From a checkpoint of a small transformer trained on Wikipedia.
Size: 16 layers, width 160, MLP 448 SwiGLU, vocabulary 8192.
Training: a variant of Muon for these matrices, 271M tokens, 4140 steps.
Each number is 500 + 40 x the weight over its row's rms, rounded and kept within 0 to 999. Layers, rows and columns count from 0. Numbers have three digits each. The size before them is the row's rms in percent of the matrix's.

# layer 5 MLP up, 448x160, rms 0.0626, rows 234-247, columns 0-159
106:480521537522549523495537502431478482504536478542501575467562484484518471469497530484550500498480506492451449450479537446452486470485484558479510515462474476551515489521492528460536473477442457485434545481469531442501477410520509525450504540490505541452525625518536438467476562504451475436510433530516506545527484498515434537507460519493535600497520538472463486587481462474536479441510515491448499491462485482434538520453413576580541502548560517494588543463510566542427517469431564
097:533471493575488493508518468537421567456561523569518509490564556404484569542521491556509465480508489523538524514506514488553494492523451416488548548544552476568443449464584493532437511480452524459479514478479463503446485500500534486493501507498443484462495524437526466512508436494509484420465589501512445514433528520519477519564571470520524529526492510519457521606521486475484456566459467486469546474528529464574417486458494483544427433508488467457433473515443496497481426506524458
099:530569505495462426438452473468556526475482485420541499572460528557514493498573563521452508478557520553466545545574450558543549500470553467521511509527514577498513508554526425506514442489533475521482521514549503545415550513556504462577622523598505519488504503509494558484464488569513456488517454492519504505538511508483492547504445442440528484526500508562533535530500422472567450530548532495503428549477538470560544520484539520481449530524514473576527482537476476539527495499495470
093:480525481512461537496453481576519520502449516529473435458530511552445445586428440507440548520474414593527574523517546444510486484458492466540522496530557507525479413565577506506554448526560419522500491534475543474518459557490506454426483535429477511451491552583516544457534489496571535479489504483507478472442490441435521503475470463503498480452503473471537505454531489444476450472486506443515565503521484443475519525467500444417523484514535444546474471431485480493518488539549474
104:521504438553491506553542547442491533453424484554486511426474429550468437572462399463469429469493450547505465496473446506528520524586513488498511505406551450539549512514492465500589467535513474448466491587484512446448471492463478535487532483508515480506532500463587465567506544551542555529572537477474543572497534500454564460475466474478530536467546461531532498502547462529520551530501496542441490515577493466496471515514452482449503427469438533523442493522532485529490486507515468
101:420620496477475535525459478551561507466528567479484522517463659425520535494472544475491551576456501553528484559512512486460506512512443513461446499522527483486454489463571510504502481509518480485532516508470510492547493587525477499521518424490488486538496447497437478425551431506540500469516503433467482478498488455526507536552487541490596482458501500556481563561508496476519506491536407544554464471477467513407527510510512503490472501502516477594511534561464474429526522543473486
104:506522434483549509530443428431504498457534464501465509552431533488486464475464487537463558492531457555470466465466519536535525450568546533544449459515507377494522481540480498551532565444528537545494518517416500529410512477488516512434514442514487519462542513470487506446472499459545493503584450391496442505487463492486475475519515538551473542532471509444424489499509447492548546500559477444466531491435537516561475474485484519535543516480438506490553541463485420547463545557445463
101:421496429464571493491505530435461458423534557507443544464559529508544539570478531534570510517499528498465506525426411548526524465444547564595495521456477539523533441451498510485511481508468455430407451507552526526469525485485465422567467607538524507547503504444466499519543557547513473472514541469476481505456526482483515489509469474432509477543494528470510486512506465486504490498541518473526441532488474496407488565488492506504486545479559534437469551510418434480483537456523514
100:496459470481463573498501527558483458573448484525453498506538446478535463496479483521497533524445479488484507457486493521453492555597528499494495458499451595493547531462543504488482476487480518562478473488406462497506507480434551547545491616507478505507415485534507542527546508541458501550580535474477524496433403480510460563541480509498490490451410487540483549559549533533536460407437503583464474508497506527523483569487529447529529440522484542527502471455529426510476487428462515
101:490478513525556552548511551482458480520511519540431571522569486536511498507501514507597377473476522460481502478519437507528453433430522449540468524447493560524457510508520472546509469415517557526490469535524455480593510480508501511489483517461460507422431519485478500499553523529432468534577495487465503514480502545502532474516431513497510442508516486605464477502513429517498536491513509479505571538514467497486429519563503599556527574582522497484470459478461527410539528546487512
101:462549493516561494488513525506540518547500482460488482416453506522494526513453480468499535497460482595542442542494483409448571524517515504544471579533484495539444507484543521449483541529583447491607444461512548454550538471487465468503466480492490521504499556418519505490536496527495451557443467515524493498455567499563461483424564475545489583552498496470500525484476534459492395495515546575464512438545548504507479471505521536483505487471499419563540508484518487473548600554480463
104:538541538542532432552518451452457455436546474515560503467508610534557420483485533478498535485540468458458556454512525458481458504532499469463559523460504568477426445537434531462538492484574499490528487447469499553499483502452552439491474505528566475471532501486539440539488492486459518426541485446488407484489503500413532483483512510517475456509498420503519470512472475570537543528558529478440538532513495490493536497500536455493462525522532397472455465521521575512521442599528517
111:537476497471572501492450493533574529568566550580421525477490455485540492592510481494537485461453498599506463470559515474526562436518475453477540555464544521507540561543533508570476421449504453507574426456453522493502504484448536509543506497464538537548464521507589575518473518508556440565550524509516548524515448462489541531495545491542482491505567479502505513507520552494549522494528458507520498549489448537553539439510501486548430504475529466487505415473535484510430520471529553
099:515572505432525593502546521506492526425481462447500524531434523542548518466515489535463526436496470506464560508529471548543441566543543521462453480449531421510545481535442473524546477445530494535563499487531558544451442478460521536481547471540491524558590488517516448542429458493495518566537408517487480526489522523522506485548455493474541504444518540470524516526544394480537496529543509495562434484436560574505485491571529531451551469503532398532482507534480506467487501512485497
# layer 5 MLP down (transposed), 448x160, rms 0.0643, rows 234-247, columns 0-159
104:416573469441523500526513496489406559539462538491572456493475502473518565517521558473480483491529533548527504463437504533528525541511472546569484501482461437543484541483531542473497475478488466540542487470525505520543533531523448451372547520440472500397498477541556474485455467550534531578434566556456491550484467441457514458502528471466539530512519516433518515455520541488481520442527487469443498444575451517505451522438511480443556501514501490526490546564490480495447454486502414
095:482496433430412488457482493520533553458507539467494426528563551516508477512499514497479502464459504508548510481536565569551526527481500444428470547450567492447440502563524508477576478450503505481465567498530511523391484549508515536466487504527467562576478447483556508500576546500456519523501506559475457468542488519539505464467508480485482523484446530477543511495451442560442454451515526512508411409457513473525517485543558489454518528550492478477547541443533523500542594543448559
104:570489483435484465466493546477451492448509489498484534507488544501505452480451506492598529525476500527540498472573565591556547487502492462513548431484504525473506561444486518589480491435437555442541525520502554463528520464485518510440429533517602402468477504519464517471487495435485506474509546497471484491502448478500481521493485470521596495511488489451485466455565458568556527508462434455487471430453527519494529437477425447462500458546511396451498503501545468559452498502518471
101:460417380457536514487505474444465453506533542531462476506494504457524498568414464551521571515436509520539501522530491454459471544506491515519476578532467455491424491444504532471488538476591497556501548501496461534506433456515480549499493517485443450449504527448434468514447527507520502412529510498491541459537517435443454515541568608484461538494479539482477500446534535507499497472557538521451532517592481479504519552564471565507421482539489443514490470464469467493464528504442510
105:523450433534424557500564460500477505522460470559443462509513397540612541568501447490551448476524513510535490532487539508502530487534525418514458457485518498535548516556510481489524562519580506481478438460468519480406523579469504474570530506525422466436559466517518510498500548546493516485465539517535531496475564400470530452512448531439513507461535488520606511549531528469514540486552487464450532531552479490541503470498502462414569501499518506493537506509531457476478470482471510
101:488541496459489521533438524471509509486492501472502550497511550532408555447528562507476518560472537479539484462454500535501503494600416569461453533546514450500476450494460456455466547528488600503473472580518545532560528501543512542524455482497539451564506496483490492459508480536486538507503464483534411551447477501578485487484452433459486482521516557444436501545446550546577547517550511537469507442469466492468506486522530442489505500446410435590464555562496503558502511458504496
109:520516505489477521464551525504505503543559542552506471447495499509488496563518484460530446546519526499535455512442494499456541484493516468521428499505517492453469480456380455545573540498592481557532519525519525494476463530526528511472484555516504581498594543502391557398499521499514495493558486460489557537396510486529516505511521546466508522519513505483493490563502487550554469499521382503500506455534512548507577486486461478490534501444580441461496513558541482495488531406411468
102:542453538559540564429511452575499471516509450487524496467517503507496435465490469503453537414528410446517558465475540492477534545569457474472557467561498508570457440459498477543475507509579500443530519506452513526546535496555518466475511428550518522500463540539492498524452471603458444532492470539540527495528502529499472514474545534504511514478497457431494492407544414482502453458445511499468509472452483476509482495512552528538560550521514473594551483394565524468534464540501486
099:494562575536570518548524509492514486497477536506487549460477528460472558513424569453493484472505526476497570478455461503505549417531428556480530551427548483494489488550536479482532520545467381579429517464525545549442495462504460480480524457485541537483508508471475503490558552441460456424484514457486474462475496513477477461542497526541432463530498464477557495496473499435385486534539470513448543507478488446453455514498529521475517537452438493481430461529465504521432581523543454
103:457512588518490435512496468526568455507496465547478529504524482607532448565487562477510450497490504539621526484561469522461505474519534510461499448525482503500514520465578525458539460508488542478499407488434466552531535464472486508516473468465425470519516465528506542520516463498520506476490495466389525499490529468522505497463458478517427512445578460519554507535497503482523515439519465466444422503520506590534439412506538584591520569548520536466518462532528512488507525528469460
099:491570532520514449538501483508495528519542512483452477424462446438444531520417476471526505505502510439522517483506515460533499495555560545448530507545587532494471553449438513479513516497492531545477510461461516489491471484447430578463436442534449462497567521464510462505523499527513478452477469399444504506503555503519460481530493456434511423498496435502525533551430547513561509474472491479550504461622493476507417486497517419536454499541532540516446414458538481512492601484512508
103:591574506496498481552457539488470514440565447485483489494506577488562495432453535501502500477479525499417486509493515482511517384499497503491537497462547535459449542532553452482568509425511468482513437514463543501531382456462533427501536511468566451421497509464582483498473544534433459450480520519465486526486494521457497456551560522479566436525469509552508483513482495476469513510488468472474500499477439554474503515482470571466571482566525403482482511516511506426499517533418518
109:538511432583502502509460443511570521547513507525467507448480486451473546534553517484478415483505467552503563467557530525556435509434431486459562573538419447497489574464504592506461408484508466489488523493470457494583481525491495517484485495526481578484464496465528439442503494494557521478522487540502487512529528450516498567457634469512491527467516549439502490516515520472519464482492529500499527475575559464528473483464529510519466541468452623467500436512501485519499456553480488
091:505533455632517493543511544528543444500472451530508517497523446496464470512537489482517495517544500529547471510477447463438456530539453550464527507456601613561417531478430431444494521523394482459511571441462507449510467507543512516508480522503549427532487510486487486500514510438526459480521504472503519540493522501472505476521572503523429466505475466570469501385453548539562523429478486485447488558538520518533452498468507541539466543485511526530524474494525494546483533479511415
# layer 5 MLP gate, 448x160, rms 0.066, rows 235-247, columns 0-159
095:520467502446443460479547482515540501495469578460458462537462513520520471474471512518547513496562505512485430452520437532535504557493470546564470525410538462501471509503499526459561473422479439474490549483478439538441501472522545445526521514550446502511466519498457466461509557518468537537532551423522497391483492494523534458417491505491449482511518489497523519450457490572501458484470494462418499574507561469468527545475514520544550501594510580491472478474434459547517543545396569
106:425363505466494566515537482604497496497513431508485527479540454475510408518468476420582482458503424465535438457548506493425494487469502459518574477478421488462481456501555475474462472461508464552475574433479459494452490500452566462542536578509493519456496494522480463468457557445518457528505481453471470503469497469459520474485508533518489512477497482426478482450502514518510446500562483548529508474606491523480515557516490447493461516449492529551450477446455525517480464482539552
100:514517506453521593505454544578479488485538476588537497531419484506524550507511471496474579466509544505486448523467502548477466512485505519467496434467454523544514456530499455472449435496520441458527572496479538482536486476501507464452495545424493484532501514486487501428531440530500449483456495504476394526580477581545527492499462459518536492507523428510506566551523497568467449552420502528484525437464568467541485502542473468467444462477471509534436505539520560534572426410521464
107:493474499515489462472480528571491489547490511509413503469572585460436471492499498455472509489502447518458477481457503493425582538509364501487508516512513464515488508494531463495560540433418458484491502530514489562461434542527441482513490478525540493484514513539568543529443468516435450460468560505488558542560551524472461452501524513490446497452493556486493519449419556538464533530523593538558465488514541461561510526551571516502456515532503549543491572509444501438497562516480445
094:460445420549499554515465510522492440499444535427440569542523419458518435490524479494483462567526457494440498491481485581552542542536522545476517574518541523463464473418506526492445563488472515434459446444530505505473460556480493442556512512532528497482510467513540517427472479510469554492468432502570462460488478548497455521495572463571445484526492424504452491416489479513493493528493524457445462492477563460521458458508510478512512556545554555453511495528523453431566513477536548
107:453474496520463502543503552556491483491545498539502549512569499478506495472503464532471514499489524494583500470509561472479491448518478444504543505520450554484487457471580595466437481536456479482487523460421483487487500583527494469529536484460486489411452517524502469592534522503458456518364562531527444421595483517504451486459462475506409542514473522474561557499457543473443464480455524565549507527456522472489471477500539523561456540475500565515521458472561537432454472503519513
094:484432507507483526425500453599426434475494471527482524462517462479522457484527443473483573496466479461426569501512543454477568554482433517487492527525488549484474505458508446418498505507563523489449493492498494517539517493580478511527526502510496504503545510470547461464478454581547489560421450530562538514576488561410434463516542477494492473479445426491464527476477511454562446498562487523539534472527478557533445477454498594510487485467481465559553484477558549457481442513477472
103:446540516588503470506501508531537423408531505505521538451549519474550502492416445504468503423540449438518485490491502496502509427538382498534513579472537460522504517465501532444471496525443513486500489469496516492457524568523510496496566523490553541508466415469453551539523519425467546410504539520485482504447555467430448447502445538544527529441500438495570577487487527504480488511567478541455472525494488468505464503533528471530492467475436477441420502485528583557473496497473487
097:522539424473523446588509509557532432538522547503484535489451549521495509503509451554505484450585471554456474534497512500544510567506393514436516461516551534508520543489571502530563393387533455472608486436533504438467511478483508567545516490570473499517515456514509451488529518499484558501503508471489453436507474526462504564557521528435528420471453510469460516507502506558490485552516522504527475523511519518421503480463535541503446487461504553504470446578497546473487477484509511
101:461486511440473493410568484535502459511476538481538550517489570517459513553488554528476501516456484395541454496564459487463500523476530521493503539439476541539520555481544540453534508459450531510521547468529456465522565439581552485488523577459412566518487532507487521460537501495526458481503462470438510479540471568495632440528511530452502504451499467468479507500511562536465512558494461489418490507482513492521568458515526583431562511440457547515491478506465437432519492540493475
103:578532514498514489471454542501558493533487572542485486576454523499513451541445509527513500490501542460479485487517499557559508597513474490494528549460493556541474461465533484516565488509455525480437497474528516506443430544515479532529392443498460525530466508556451499437494548432493471492486503572551551503507476556483509499495487548454469557508425491455479467412530471514566413547536482472473555450462494552559542524430568563551455489462518503523454549523429487456511482506578466
106:508567456411504498547466459532497576512522549475512498503431504465497442547480547495494546406467476548496495508492476474550498536471535547456512444508499514517502463534432505516489505491503604522528474464573455503497498500497501473519485482494554470486510472521504557499561539508470498500547512477423524487512494467510477469530607526558361540490450457522493522485466474590548432484493452515528528555542508453527411490540436518538480477518497557536464483571421503462435571518489577
087:555441540426527506529501545435427509474436470527487471522525502560583484458518515544491475445469467516510449445473475548538513495501552533486490412497518449456465462548509550538532497434565527497446498533480558472516534555484435469534509478505462471489464499522526498494432492512506613571441464480515502522472474567574538606452552454438523513495501511444509446530522486416511443507511503571493496511540511508506557461493501528477555524494575515425492547478473509421475461451527469